{"head_dim": 64, "intermediate_size": 768, "rope_theta": 10000.0, "attn_scale": 0.125, "bias": "none", "tie_word_embeddings": false, "init_std_up": 0.0193, "beta1": 0.9, "final_lr_fraction": 0.1, "max_steps": 8613}
Each number is 500 + 50 x the weight over its row's rms, rounded and kept within 0 to 999. Layers, rows and columns count from 0. Numbers have three digits each. The size before them is the row's rms in percent of the matrix's.

# up: layer 3 MLP up, 768x256, rms 0.0177, rows 593-645, columns 128-255
# down: layer 3 MLP down (transposed), 768x256, rms 0.0193, rows 593-644, columns 128-255
up593 178:544433516525472529548476598574490530521426486499540590508537546433580417524477549525387443501435526528454576494502456366617473429485483540478471602480487583540444577429525483547499541498475601489540452544557514567462578477492530513543481485477518504465492536449514399439502489556424475523576528409550503407456525563493484507570503511457447542534538503583533477495470596421471638471488
down593 143:533484490431538557444526510381562423491509462630503528468566494481500580484535494561521531463392546510479540531526498548482592472555444541539445475537466554501534518559437478553490519581525498568456525456599561477438530504509476471485566490430555450453476568545373491487509453406459581558488492517537519478485479511493506609491516437504530458478463218486445485422504502415473433448453
up594 082:474635618526567535500535458492566465567532529494516605466535557497591558440515585468452456457419423461489490482482524509512469520511451433567451497476471415498487495566512437509474489507465594468527523453540515622544494582453434511541569513581528546462518487506525545451496540596396427529518408415492574564478542429534491503495539492511505418491438505549483439541445450491486514391516
down594 096:502639598487431546504374521467544586511541561493450524483519503507503495500480508462561451606492566543473494408495413462547560533581452536480444471540474428497485559504486429553562441500493583496470483543477584391520533471537499483530528418566503472416550504491557408458413565478572478502545388516406524493493494444438472580523532457548584506433465472494506528500512448544495534503447
up595 088:468389598483550486477520526466440477495448593497377471491584621506441566405525599590553485450531517370552582506539529563405449457472531489484498508487537426539549525489462628361410546528521479458501430591486509488479570507559461480532503401513540517496575428587522456465476475479590457467555544539523601501462469449462473470451445574473489493531558498447467474491510512479528433469452
down595 091:524541500506544463474581501584544452513482578441465470374481565551439562496440466575510445467475465561499456529554557459479447422413552451536506509500466483541551456413527419454519505502537505503464502560575392493408520489518453515487505532470546501552526507470544499471513480454490478538405497472566611476421512469537642466434455449484453417556530477461468509450459481507495510542561
up596 097:576527517505451513462513476430486557455501521471592520480472462587563483575496405553548548488526451491470471511495528489484463473490436546483462491494532555569579514508481579567532438482561542449485451577496525509479447457544572556528532544474543481429471552479397530447528506484432418500508516481478545488521619468472461491440493435484605518521463502427539535392394570548607459481498
down596 104:468556438533506527581439545512478486498563404483497595448424493471539530576439591467405410492559479489493477530457519562552557566475467583551576457541449601512525501384503447510549444490499480509494483462501440571444515548534475507645501467486546528492469537504480575493453501541449457530426465516531523453499537474506485543495534479439509555438483481478437475544562381533454525424529
up597 087:413474557578463479366434557557561514451536588520506445467493526437424461439468513514475479551533525477474544508577466524467534438568540503473555393485512477511521623527459513454447508500536511402560414505445504421454526532515535486572535552496541465500564507588582404443507412562597525463492495595512495406487586546401529405433538543561503486485443524518552533450480527461518518450530
down597 091:410572507474444535462523499459559496515515518518503532429503472515462528503450503488514533486505451481520484504360436474433540490433567447476511555510485423466448501472569498413514494455549539459437513437475518505443545509530506525605537390500520398519518551501528511541505491415537509381524567554598505586497573511518517505491502504436478359513476477410433465400505586531460509441449
up598 094:626519522488437501542480541533453408560543398532515562451519482528502494479499557468497551543509464560463497479415569465534546421537605495511437653443472569545489498493588515494482496502432551517481541366539480543517495429551493591512605499469429591540496424495572513572552486480492479504447493404435422551498513484530516538568403473565527552513477466468531455521518551462486525503488
down598 096:597483515453632467501487487538540476500475389563425515494539533574421447443540536501508528454552555462529394488551512489529570549511435440511509470475552556444591508556522627453548469629512503547513490559458486535558533466396536514458491503482522582483508481555540518509497516593470509667446565421525606545515442470463514540525442522503559548494495491499489489496436475462426553450519
up599 080:540452443580458499507596392526491473532561449482369521531475451527473504511495543504483463501413505504563571460474528533418491430450444469448515540503579462546454522499550504491465579416491451571402512447596490527544515457521556547488529521523577516593460547500400540514534437448485477491495513440468454535521540466449429432492412497439540494569547462432561449555476502533501463547509
down599 090:542423514461524550482535491581430542548547442489422619476523484524531586507486561532520534454454589558562469532518634627479469507461543501498465455501544652470516444496512481585475523578505466582442449564540503460604497454522516475455501581438535518533510446503584516513420534562498501569485595484558468456502419490593551457434522463567502576529547527482419533577435421502491465503559
up600 090:469491461474497489507532456576518483467467403523477505558598514461475417510513478494555514507564581398510503513484515464450520410492455528509452519551521444425367544494503485539524471661433486422547522520501415563469467449560514450536446507441565423448568468500439549623488461542572518509533549581455477580484519570404604548520618480420499489459552499545484558507571444489508522522528
down600 097:533490455370497539493537516465488473565570509501568523564490445456519515505492477496470524465392611436471531581511593527459563486578512459553463523416427572464497438544549503508511492443535457520379536432511523566483619536453443565511506517568514590561412494514488475564459447501562467427485603423518478574507448468469521520436447524486541505563553547562490580468548555580567554411454
up601 088:494453600451504475551601590586515474564585557532519501518470457398506536526503570513457434416544492482571445601450476473508496431470471469471440443487462557397540416492502489485571575475508529398569566428492468520509456605537463469491581479550450598539463518403494423462465556552468465536507465433523539536518475503500524452420506502514475501516493529502460521519506494480443432533506
down601 092:406548557494488483389489465429600461487536581580473454446519483519424548417514518413588535537480570533442568472455409532548506470517499504445500530518590350588453466502503477474534440476432456465501581516554582448574500537523407439506543505519460516511434474524463491449517530482534513584421496559484580499508474502519485584577509538471516480497508476507554475506527548508468554488449
up602 094:500442519484529507458577536544513452513490503493528522511492525543472556477480518598605527532559609545501461587471457528508503447586489586517573481498441475504454546506390412407534526565574502521437520428526517488449523474514526452565503415453495486494435541547423407487479474418548556426489501487541515474515430576516549486489442483529611585505459506580491450539574474477481486532482
down602 094:470391503482568522490526575444397513520482474476503491464457470544448486507529495457528533449530550480403472570468520482474457530481527421424485467448563461475552503460443538488459600456534529390453541451541479498433514412465540434568420467542448481520478554547474480486472485466507468509539549470484443464477525518483487456555497540493512540562469432441500459504413539481453470528484
up603 096:443505434434587512574486466482574497545510518539543474490522435409416459460495421540541485457634556555475465505474433546637610513570566509524410490469475541477478484506493421506444492527549495553478551498469524522468515522449437471523415469567573429496463533503502547491592463462479516479457454525479508500473415473502523455489529510463514435487503497463456540454538465538520493549478
down603 100:480431451604413473470489475479410544522458529505540488635513461464487403469523393497426557492457493512370544488541487419536456477589561441480461466476504552591427487448480502471412528382438467441548486538552518563450449474549521548471520489548496420542477449392521490539506548465529537514550495564445417538558513502471484480495533455530476566524463537503559486487540539581429509545461
up604 097:528525535487480482544583463479595509501492382475461577483436439554442563572518494527531413485504532441501477454439452435496521491470499529534402554535447606503561523496520442383595506487514487606572566456423447462513499517524484460521495525481503450557455457414437546573433446454522486509490572507492495586498485581527521495499562538378520541505494499536489514522585488509507493493472
down604 108:549464544484521587522442512405414544516400473427501496559489557520443555473558516499483585500497587436499618465566527533581437503538461499465514585546535505492535469520511557395464586515454489435490544500614508568506512545468440462484486581585453625518444559517486620479501482506606495495419497506480433613530469464498557545415497469570546535525602594536533543564572472513491494528422
up605 096:607557501464474480487551373451424548514548357502493567467533498498418461489511443429508459535593457491462481555531498523529474546455563463522523503451561540439454602519530565522489382522467514538435538581544518497492465458449437567431477501493448485496459582477479532581448399563536445554486510556487524498520482515554465577475580456464450534455579516530564544503545461503495469516521
down605 099:642434439509538513549569434477599480517505484539587559535528447562534516610517473494535421472516495450465512481512537520542460492579451567495529472479646526488397404514480424415561530471474390519534479513555507448513472516430423493501513562508555453530469540529560513544488496513351415438479602468506569503578503548474512475499465534410532571502562531505483487478574496483492572483463
up606 098:576538382425480467538581474479481546511529453475464485454465507594612519526487519400473520574569584557474522549450526450489515480420527554548493629469399500449453482535494460513462491446432546573445462555440586433496583498459611530535568445547408427521489381557499528497469546504525461479452479558504512491563509557485516467495441497510430480509486514379557537577429531539502486436450
down606 099:459503414533550481528553524476468441484451507430470540476505478529541450463551503503451410423567489538485491598461499508476522447492484474447434449532559516510504515503489534510516510508521434523464491430519570462482526438484598479438508509500538658557466526548486473459508499526498448552541566515396508473558497385479529565517451560548581516549540480462396561553413423430499447566543
up607 092:536457478539524519559563540493540547473488513521473509519433467436460532580515503449395459535447489455545543520450537489471552485393535575618504526525489563488500562505579454564525443440429510501547444451516485523498494476585498508459492581521476494586650394458593573516486420547568489503493453488480411518490497473385531535529549520459463467434483493534464525343432599550505538437469
down607 099:491560516445525456451611468474515488519598456518402512479528399504585506494443512637469505567462459471548515567460498507449608454503532549548543521494438548532437550531511500475561419538528466501518405508411597481480531560463441468435504521486528537446478502545467578456582520512579536532534530484456591510505510547541585435564456544467472423460502468482465537449489532505465525502539
up608 095:485567421464508490543514482514456463535515514514416461527511433435516521531496586471439624378497436550470475526409502529454495515658472505501534563563547435474415526428521509443461463531560466612417498448556564411504420520475506474548492480504530437456459558513386476518536549553552534529454493493477459584562572492538566485485437417520528495586424501440428488610407481522505442550572
down608 101:481473480420502388460472500531388521486542423450461498504498435407482503440530534477440360475444553432556531528514612482495521538422523477518471456459481514508563480528530575545505428561529566501485385485408516558502485482483449416474443473493517501498511473501521503555513590605485537555492503432500460508540488382556444522491504580500491571486527521533534506487427561462573493503420
up609 109:495502424427521514524462469491503501520550462517395430532518542443558601452495493652555567521460470510523573472621504514490498613574508472478420494561513429562553468554480525571455481405518494547452534386538435543532519444392623478573453496516536464473492525460475506555488539487398549503551489511549491414504489471492485506572526418566521543524550544449538558562521464440583558580482
down609 110:469537473534500513531495438462505488467484459586507563529511557430535472465487440514442532544571433499499524559558555497525488436452447451481532560561528574457466499466522520517512485438490468562455460511563462492483453549568565485498532456540464405557500576463507450508481471534426440490484474441499378565450518513505516470465555490591434495502542251480557533553471486500573464516581
up610 089:528531491472532485453549453473533551593485390502539519531472455506499464488500474354420454511550470475431614495447487506604502576520467470451554534461484464465482434532578386456451518455467563591462516420528482516529557474460426505472471576488471575487516470489551511629475524555511545501474450501519488459408486447551546407519544403503561532539463496587509478435433480524446484410475
down610 093:613451521403448510439479534497484587469467435548560458566503355513538427504397509473467469580568488512457555493493504459522410527618451475459516556535451481432445537437522429524508532489523465524524390481492545447541508518571552506454508466546481487499488559523443458503560483510562503568527493404458536496549472461392376507521514518561589560502480533465482553512496475471478479526401
up611 089:558508377492516527440528485582487469529549476454515494531516447508508571573487431495521569529418458580462510495450477540403496502502446495554565563509478428456562543482454457438424536539498529509488529534454548445560479464484498545560467508417501453363435488563431436522599496501479545464437482420503407483531551520504519517481444527585490518541532494371500469587470474485488523495503
down611 091:475471469491567534541528589500484485519489430460461453467517479445528493515543592506422471488467569661536348588492537552507465486428486540466433503489480467363588585530508630600497445523546547551496483550424492486433518498468562420535519496559466493534521445418464488502557561483486491506593494485547500474496476465494497545509575498518544452535487437485486522554418486473495442441508
up612 090:471584412359543496590491505508449575550449457422506481493550394566504500553531535456487649387489499487455450496418479525542543540528496512497498492550486567497460480450521541493522513489494433664498425497434520487515458556536462490580479442552492487519534412506503433360463493494574507555464581620518501544492573527457521502566542542492456485500484520504549517506494477419521497497495
down612 102:511425504474482430460515544508465428433396580441592501433586435513479529461467506546432433445522526461530553439554619518473452445434540440492503454496450536557498490505467532443480518566487495485582581519526502549432491537486497410416396534505385596461458564442455539458478490505539535540519436519470427557508545420505427456464517512522568575499525491581547482460521566506544550458461
up613 082:552448535391515500538444546493601626519449445550560430463446572422549491660472459582566473485561504452525482494554484502505460466553397485487586458525564530461526450544471526542464527433446536438550451541488607543510503462508519477520502525480621586400585514529491526495459467514523495482509412527534407500461517558508498514464529453420587525498461530523422546462474477639561542496427
down613 085:461601559493459502487555474442470485439511450491458464520459435417500523503437444450444530637490483505395590530498468456524538503447479418645590470521458489526420370442540407433485511447538460455475528540481452528459502503546529530544588492531505464455485550482499486443511455485483435513479420527514553482579601522495486458507499544487511563479479510443569538469505566562585512434529
up614 078:532489538544443464371543522489514499566389438459534565532482468490465592431486520524509330478520504582470589521478492511480484512452385550461493537518489503572489504585593486500550442495495583374531504440529494573496452496524460481484549519469516551530457621572535459599511491535519490463474466422570588487433513464524591515477572497546482474484492509573504581468457471414473531553529
down614 086:524501545477554525504520524456506547602600463507421396462395537466484477489479523483538487634536614510466449553440418504537499482576440486437467505516470352456510602488507517548457460447625514418457394488500515504496528624554486524526513481517535424476433555504574442535560487481502542580466548494478525515458499464482492514544479443554458450484544488503530534475492449455475428484427
up615 084:578545516463499492502472527493408392487491450447487464590523492509480418542493543433456445582490545536479541483482520567493499448557495453579471553603582530478530448471557499552479463370530572452509484454486500538505514525509512453400486505598463544603512544488544484582540505520603468463492509557536439454514498408493525580581449580479509462487541492514440580409541526501460423442517
down615 087:508532417484458522540586462556553506431514562513498460516569524433631526399555409530456444521485501529545498552434474478495452535449437508566501495435517457438560526545552522512456492557575494557420421431427544493569522518486532459491505461378497528556529594588610498537567513607546519492458571372492546433499481464467647431534475568499475536524588454505409525462567600498456496480516
up616 152:484535452553514500419507521483462455429421563498468492472479586437610532485527530584430512455584464476469508506545515582433421499530481525489413492531534492505503551488475565413492538519528481502450610487488490357528472540519537505559550564585509612434419442527461427466466516490530502480559477521483515395503436595476424532549572473481443468511558496483418552571521438511477455459559
down616 111:438524436549448503486527507537573612483566461470448498440486488586465580373465472459605531495461497480554429500570518522565568526522409549498478463519483498533500515452462511572522560519412512563498468479477438516518539563457458507555430607485533411462507368486518482483573449518536552440504594435515472547508528448458468530539455485442498505507506498474489501556470501498586492568518
up617 085:566533508465517469533464508470530585492577568431435478495557395480577511462510533468478545567409455561527475499544434516427472463538545538465568508536519464537496558442555443333419525484568484581498452507514513435538513437476453567488486481538504446583472406477602451470488470464525585502471486474472447513510489456512430425493427525550491480520431483504492339543543502463502537470479
down617 093:539420551497491553462555532533487422559424474459511518437606534581418529462568507570512551477459454584593497498575511499534464478425561415436522463549521465424459531484404530529503505531486563552471481525549475493434483394519571460467461582438436509527543568448593577567475454480463563491478491517491507487489422446538442428453514571502494537543448445451491498494471548512509593526456
up618 093:583531409573411514493564442523573504502444427537463482520438497521496479548477498445468544581466528434539607569442574400517509490471494550518480597464552499499464415543475439490488502420493521671518534511474531478482500485497533581460590549460547484410418430493432548529563484440451556483485502448467448477500510579506497482474449500456494517566411501460497455538440460563492492401501
down618 094:576390501490585581496441582475461518538546429424384502546495452466543492497456555491504501491516537487487546612468515514572526547538493561528479446505538602443518436542575571462481485559521492501488499500457486473536518532464593498432538494537541556536498408571493526494519534542541475563480490488496506507569433416548463584432571515582566562465531468455517563522496408593616501499568
up619 097:496437527493590488527490534533512488502445491480473471521526493444522439516484568458494430491505547544529415446551448548460469434541489475498486393496498539489589441531555513489525455483560583300531543502521519519547533582496456497517562433558516554655547625489597488545533481480502418498472470644529586454488445384518571544461484457473494559456534506622540506434551497434523466493514
down619 104:452601527530501594488473484521566529424483658514481418567452574525459461497544434522577584554481464557545541520496430454494541522502516505426548552503508366554473542425498408519559468428559491442422487489577473510515449473489434513514519497471476512424491687519556431547408508456557497528464458475527505482504511610507604388513466581396485490483522530542442477438538592511424537491501
up620 107:541541669457466484502412481566615551478478403511467589475504546473428512438500534471535445402499475466528466417509492500474471569475428376544552570517493521516467532434535550465554471534474493476545534483514519543488468430526478548526515504464543560576428538432664618560490488525503399497464424521514559577483531497583583488452454551457370573492513506514495478571526521460552559540472
down620 096:547524543395576514501523439520468499519450570478448459544558559549373513529615465561586537611497510533457514464568540538598534482581531473545513535455475379499513481475470482541464561553489493525449469501610500474491528436545489543464541515550476560496458513557633611533382485522480476578345490436512510518528480520600521544430460434491538520522540508524511512441498529500446516496485
up621 088:411479556464470519547495473372511544470435535458453494501521478532552512525519658517461638529510463457492406548529435572511485513547478463477476558432582621504504486523454515459514442506496458524478521588509472499539406452532398556570525513484574536576524558530494429498465494496520487529448444502546468494519521445463531536478465410452508508558465502479461471466500453477567401407553
down621 099:482488506421442461534483472477584500495463514540583542487443447532444486523486565477501431438532421509498551480551527499557508526562427450540593531513506530527497435426470470480571452554520543512458547562571474503483522542577467547467517468458519548465450576536483428468570499524509440530496469415451464451573557519525471428482522488476542535418499425503574482497547539520501639483446
up622 094:524496352498568474495512539496521482556532515516533463545466441481564555435499477486496483626565611464524474610518508498546501522490598545472403575490473603497474459511526529499521506593464544536565527407511449624446551464479495530480515468554479487523521544542504475546612548461517540557555564404452473576480418528398524449558439525523459414571499502489458567509497505484504453479489
down622 096:482474448508470491378462484495518470585570380503490452494595449502418484413528439438512467485438494454517467583473420440539589497627544423499448479414533496488405459530503491459487418433465423469481476544528548463438508523509549591437598506486477405483461495483443378568539478529553557563504480491493508494490405490473492548560535524572470515509478432433483481483464470522530571493492
up623 096:417487556495520520499493483489527463406497543486475497523471470580436507497493545541496463489557539511503540442489472521439467461520486563527606517513493439545563504529469401438538396397556555494482530542499564489512535474466523459469541432527474645519487573597583566527497528492534505435520441468532452506568483487509544416363473525431481520442418495556432434413516525503554550445476
down623 097:446484473521549521492531572476440447479422530452418507585502534507537519538556417486459612600496426467407541553493457440549513479469509598557476568590533387470524448333463488544509578514552529380451428491550561523451455479520511549572529501539567550537575515461575521463535482476555450569483379478435512462511553507506560432485524505474459453555451546494461456513507510562494513525429
up624 117:485548521531453508486462495504556445506513495500349513505585531441529495477513473516592574471502421512496397539490442462432457524527486444500497474493439468521457461508537456485486481565533437378460413539542457525490488497571431525612508504430518417483523569435526496617450520528524525526467436584514501481483514496558535594538520505494427497510540496597531548482498599460568542431522
down624 112:565517516430508522449524410506514432615529475540593517558486523403460471466454552561541474550480457475586524573468582514534531413563508506478488469516433559491536543457493435502458474492598567573468531416515474510506577511520446541557543414501443484452519520557445483534435468486451533472529499513553493502411433553538480433507469467461529546423515306570548484490518607479508466372479
up625 087:532444490524571484463501643532520587450406500574517539540492532487389491491495459536541544467654512479535402505577482492465539503438521450468578497505491478412502497508420512404501498511480435468532454486470459501439434550553450563478520479449503508535432513530493489491520443499558536488487523551483527507504471402525560539412423516512489513586559519445429437506544427555483499537499
down625 097:540484429486483483472492498488502451570462540477547481559567536526480510581596457517563610426566471490393515477546486454469433455535480435557529564518613431510512344431544540554520519463517402526518500495531475478531531521469416561551533450468476528574472487517509553490578565484475478488441558492562618470549524539596506487513545595428452552524509566472536476420503543511499516508465
up626 092:546456544473436499495557466459475534520469457472463473402495550471449514525489463556532543442452515559453460530514450470469550606461458558568437553485399592545425519466512553605489525456525526520437468495438539467524467536592401528547510482436450471532468504410501522338503504520472460525441472539536519448545515506478488538508468483588498491448508528492513585490441502501489483598511
down626 096:361547425531502388487559495471468439456491475475462423468402510534532506469447508520434417509581460521468524525474491573498597486480462488385527402534475590620481577526486551512591462543565534562491489459442516504465448483407407443507445483553483452497476450511565579490415549593473490391500534599485520495532592506504377501542460452477435603464572484489513517483479443465449457514453
up627 085:588460512410464519495452605557559453455642489473487500599490472488523582433495500497476534432456483595497565542446468418440597429525588499498526510529423466508462554558481406409518549464568535410460453422507446503517510531531500484436459582403489458488485527391393413459439547525399523454472506512492497444563476558547506488480494539612532494434494495489494457528510554437478509585525
down627 092:457491499462543497451579583387535457523469386577582475507507495503492578467525561511486604483458613558574457488440510549482442396452497502461504488496541417488525526499495565500445481448500503525510570492488501448515514536523539472609400442500452470597533435496571595536520521484510482539501510556557530575458420434476491550518513535575486465512410378581581477561550578475465546392485
up628 087:489538554414566563501542405426483469568504490438570441478596430489548496527517530409441562511446492454511531555397489544518503501482445494518475557526504442521502460500599505533456539485455531613516494461533464577413426485552397439562486546620610503477616520458522492589492510460511481508481509429503400577504447497494452499532453466525528495491411492446521422487436607440463462497513
down628 094:609500471439509522456490509469473514477460501550532544389517443514466494490388545553497409515538520534511534469488545502467468500521497481471562401407515507617507472490446481430473408545588477489578487580508512503473405499441538451391463569509491511422522592458536452537487510576535556515542552369375497529503508497485482481500553476570539586452526412485522532517457497537558603446545
up629 098:516541504564497514535472483457478526467465491497427576500437554564517504419473427497558480511495540548449428541495440435542516535495487551481534387449483541410527495528502462481554462491555512389484525625504450457440544527554467545526531495486520454526405530405499522433489454483471514516532486576507544468494446513576545586451509483504435547458578501575592466467500497433529495583498
down629 103:548443494516507539554522490471500502535413595536643503575468522485463481540510535563596512495535440550429590516481542528521463472573477618500545510459581531573430425491483464559463579366450508517508503494628508444516482530495446598512577396525406507524443490540494529480473472498460502468522499600520541424518574560532482471479507568394538446506434403513488444500529514503471469492484
up630 092:564464453568405484506486507538460491517503422564585390487583458468454480510505465506397491422456468443499504448429465389490442490491551511463461532507469549541428493494509457493565487440546494532457485529485513471448498535546473437541579410531453516619483554554581467497475485444535483533549486560497551591516483507468505559468543502524457473486510540526562486543497560526416542554497
down630 100:492438553499563516386478474429527449478474534455466432449406491469395570487465511471524532469520507406477642447520492491504515438503536513471507552553563465578526506558542570473432482498496519448464539477567459527370437561432462427430466558534536519444512580502480527522453557499522442522493559532515491530394516490578526502512533547518556433456617514457564441423394549536487494493442
up631 089:476431453456508516550449469534451419521497473442480481468599415517514525505506459602528468416464455495570458514508458511486449534462527534389519462538405493500516473433563500485518474602496464405480564467566546552486537588457452447566474452473471466529412492569519508568511528413430482588519554585526474547493486465531523444443490477566443503505530495489464489478559601411508559582486
down631 104:461444482487539514442460485488460442505502567416505480477470558504425484464506426596531526551554598476512597490646524537528479443437530430484513501465449467555587569482490481523442526491492522511512544486561408603448450425513458392493482629503452555463528561410572456536408491507471540491446494537501426539497465471507532477500434436457416526501489599553554544549426419501458467497453
up632 081:492516443540483538588508495432497469517463531378521476538450474485566446536510505497522457566473576495482459517427457471453530473465497645521458480476455528417463446488609508404496554521455548431505406552464468600408514493559470494552534483525508558490490539548486472536509598403500499453474554508482427495499479488535481574431475544576500437535538511551557481526577588442529466542494
down632 086:554437425532494508382579504510598495608517418504604571542500514492529516497448527482472566435470500455470446541432439518501467463583461507548476459497526574490541391459411540537496558457541514580436586543476559457569526550454515480544565467556447495568417462476452431407497473497514547496565522462424509475419528522504448435556482443451516452563429496545515521555548390533526505425510
up633 090:652410480521473499455549509497561513452430487491488463548500551544472505515504437457534496559426488538490523417538510475479479474535468468522529597533511541524561515498455493505426416400434533576586519521507498447487509540519548474501484534529408527561552448480548634549539472580512468474443524469471406437484463492518411519484454495423622585501440483450368443395422434537514556451467
down633 096:500552486490531487548513511487436560426468481448433470473483528484612480551555521557532509524500434544434538577495532555439569470446487573528513536526543528498462576494514521476535447604589492423480416523463524455518486460432515461486480576494521546467581575503592572542494558535467491510455544473484605516483459493478554442594571559486471589477511475419454581480518522494454556552491
up634 101:497488525425512477565468422480516424510468548500299669579484495531574549464497531473540417516444482545513530577432506596543427488611451490524517405543478497486510555575485514486517431549511608496445519575508458484618459503413429514457529571594576472426439499478469497563426466583440468530523529518496456474508412489524458609525460438516500542544542465506500428434473422506544529501484
down634 106:568482561525464499579583405499491554583613499551499458623484499489483511454528519576560472528431475579546524557549553609535487416519401522505504478523436470449426487500479412485402435466486499521448413553555505402547476536511538522522564504481443484470498582532598457482483491522509509520474500474508526504519543523423549496498547542513543503485468386549449509493492440516576534527542
up635 089:530551467470505524563511575481487493503490377449539541517603482570511521560506533567526588499561464523477518500453468547384479465473496431440533503490452497597579471514540474459571458665487509477445571419541433588482463450514470537558504487425547512488485586515545449635553471477599503532504553470478498561474481557518534433426547529469549561538473483496552487478471552499505501447492
down635 101:541443524397553546454471539419472503542471484503545488429497495548363438507507527522478512501540609487478533407569581504571481588473502416401534528530462479451524492499465476466546503450529568494508517525560398619350495481466500484547470476546494588478583520460615527571499467509528480494478460456510467576506434495407548493478453449498492551476530549541502419506463428492483510415441
up636 093:515521463531597496512457526566502515442377427558508585485508530567517581472494434447505469498467463511439414564460474478420466483545448494558496607500456458572478571588492515458555448528514508613570463433571510527441439525572493546517497493575457520537419538501497473484430462527568523516567560516490506520428483403501428621486423544419398584473422507530479561458456423526504497510482
down636 096:553446539415498540529492501478458527592494504484566548506537483475532510463553511559662457540530518442496494623527499555445524504522433461510568395459565511521485458487459542519437487566503442519486386520477535476445500597475513530589525459483427548421463497486463512499583527533514523491451554453495580472483567461534467463499504641502551541420532406555423485366489529514639568538452
up637 093:513580522579487491558531511483449418453511511484518561574485506448497507537510519530466501605587476481473482449488534484501482536482436510534405591488532580570440560401478466455549489516497544522451486474497500533417471478489481526468449538524417508482543551427517577490533623438527513442448657428516505533504504405507529574519502479514482475442464486601458482435472508567516434497463
down637 100:517494483532550549517619545506582510481538422470404455549510513493576468454463503570488515535446484452416424554530475481502454509556429571480534365529490574577482541514455425512505518540475513504495422542438517521587469516383458529487423519463556534521574475495506499494484617596505571439487526521419577414425447530559496515571540535497405469420496470505438522447531448520535452450524
up638 096:475316490544454470535510594451539597443430551522601516463557576473435460464512531547611564403563396522564523462552541520512550531477562483488496441532500569584463520530467529507480548524469432527479525437465508530499409534452501518439499506504500556526495441473503539593522489480481491461466507528542488501521489500482441462501438522475459458477576518461440554475513565493484468462503
down638 094:466461442590537416433634479509582469431575498534482411493523434607505452548459472542435551528532399459523502456534450523510579445469524532443516508550537454551476495484503504418547476462523483468597606559478474543477431512446520529523522618393557478480555495440506563509573512476390519459459483555472540542549499538533525436587485460527462552514535523493605474400538495516447531541579
up639 092:513509454498534498428525566477459528523379388510447561585467485570398479468512596475524491546538491469504520525455521488496499394529469448497431573500482456583547423577535482524600457533495532497585521441497435611455503457504483433605479503506462521471512497451472430659491515464605506495541572508533548526460556455472476490498541546512548486471511484535528555479466471471499436405495
down639 095:535516524357513570492473463465492515560555461512502537488468550437514470501403559568452432489548555485516505582585520460522441512529485416495511553498445457450569560467514502477478445518561512475474510546533475525456505589465458556501572459524523635504440653544478447509582439488546506589394499332479488567404519436437536532468447474477576528452609500556457517509513458447595554517397
up640 117:432519510524568505463523550443499470564544581490410497469452459447531505555508413534461490452467564573488459512454490472503503523582513479542388525554516523579425517537462592404474515448426476480540456512510476505414480536506556468521541394566544376482540516554377468452491542451504550499499466493433495502534500474376484504478423521537436462611443522424483494494465500451597518576504
down640 117:545546482633468592441445541449405511575391531488500597534571496432442531458597499477519505458461579479415553483490524513544457390519488481442410536496513487560502420410566503490420455508514396576427467513543570494445535516518425511563551476483509515503465471507462462468472520496425492530437447509482444579452547516527586526470538502631469425515489343425546491494523493502562494473484
up641 101:502540577496490529476499461438544479507489529463441492504455509557482498531524387446592517515507534425487548551461457529520564446410539509469565402500468518491578477489562666479480531477409513464476506542524505577509490466489492504570524539386568485329522437477356504500510512442446497515487537538475518467485501564501519479482479512451535508573566473447485532448521490560455505556506
down641 103:549470486493545432542460515531479506519536476474512489452449576443521475518331574578419499444456521496562505553547516551510438425414486494566493497489424545439535469455597373439452481460489481502520480483501444419490516457510441434573615611517528456509486470443521526503440484489554489520484507482554573492499500527473520551488506499454485495469551618572490547544606370466552517500552
up642 269:449475522442536517492427533463507480517520450527602494507519583556527422555509482476537547491479535528530527453596477533510548465561508491468400540442462454412435415381500634548472553469530476473480529475443539575532490495396519554609501481446498392484550552550560505415493471457464581517445513489424478406480518444458494611481454547520479500500550502581438491543524473518436503417470
down642 183:491469456586532482382518555570509473572563438526485527485448411457465509523489520459505515456518492511505483438498498496456582538449513479521502530518489534538550447555590491546558545497487549402424524501513466444499489489551549510467427495603547469498529447518479485466451523462502491438547407494536654510429475528423520415499514494448533522499504347484396594567436488493421528546497
up643 119:459544435570599503523455538529527489491510442475537526459439539447587568491515480548457601456540507487497467461523495480490504530554530520508429504550445523501585447537441573410480566521557455436534583458470404387458455563508580522567525459535480530485436437414435440419562513516521499495538473541498531454483418600477506502545536470562439502476524507350436574667504487465456453472535
down643 103:482597481521506503510429521481543534373418496529554415420526508551403475411484539402550488502526509564499517429572469456551529474482524501456448529493491470555508535459534548536558523414382430508530558519508441488432480467473512501591470531533492450458479439459476498477627502519558523487538529519503519570474561441441533547514447578508478495513528587533524463569464565546542529523528
up644 090:475448451526464517501593514575561469498501385479493563576444527632469476592475338541569471523588608420505533535570400501449558559478479478489453426504468617447551502518506490425555515541488509461502573499473445456506544527534487520474524504481613383512428560418506490460523487445513481491558521443498408518451439535476479414488610518458445496432501492517502483502529497463517507552458
down644 094:504482500502432571473501489404417512527405491488511499504520531522493489464498509465608515520566540574501538473507512554563455505551486546469523473507532454496522481547521448502425576511482543547507447525610500549458471440507497534550590443539453499481503436502488619536558465497500516440600502627511452542532457504406527508510517405505466576495501418456507436488502485562467486458472
up645 092:457359361538440507495450489515442516476551427514389439550572560507505545532503460492559506470510570518439464505507491480404469511595437442543441505482495476508463528500490521516503540536510570471489481511501486513506479483571517612497452577440591425450446470459510494527507446560493542475505500486534398442483519550442455587530412629553476503510598500434533570529538476467483476495537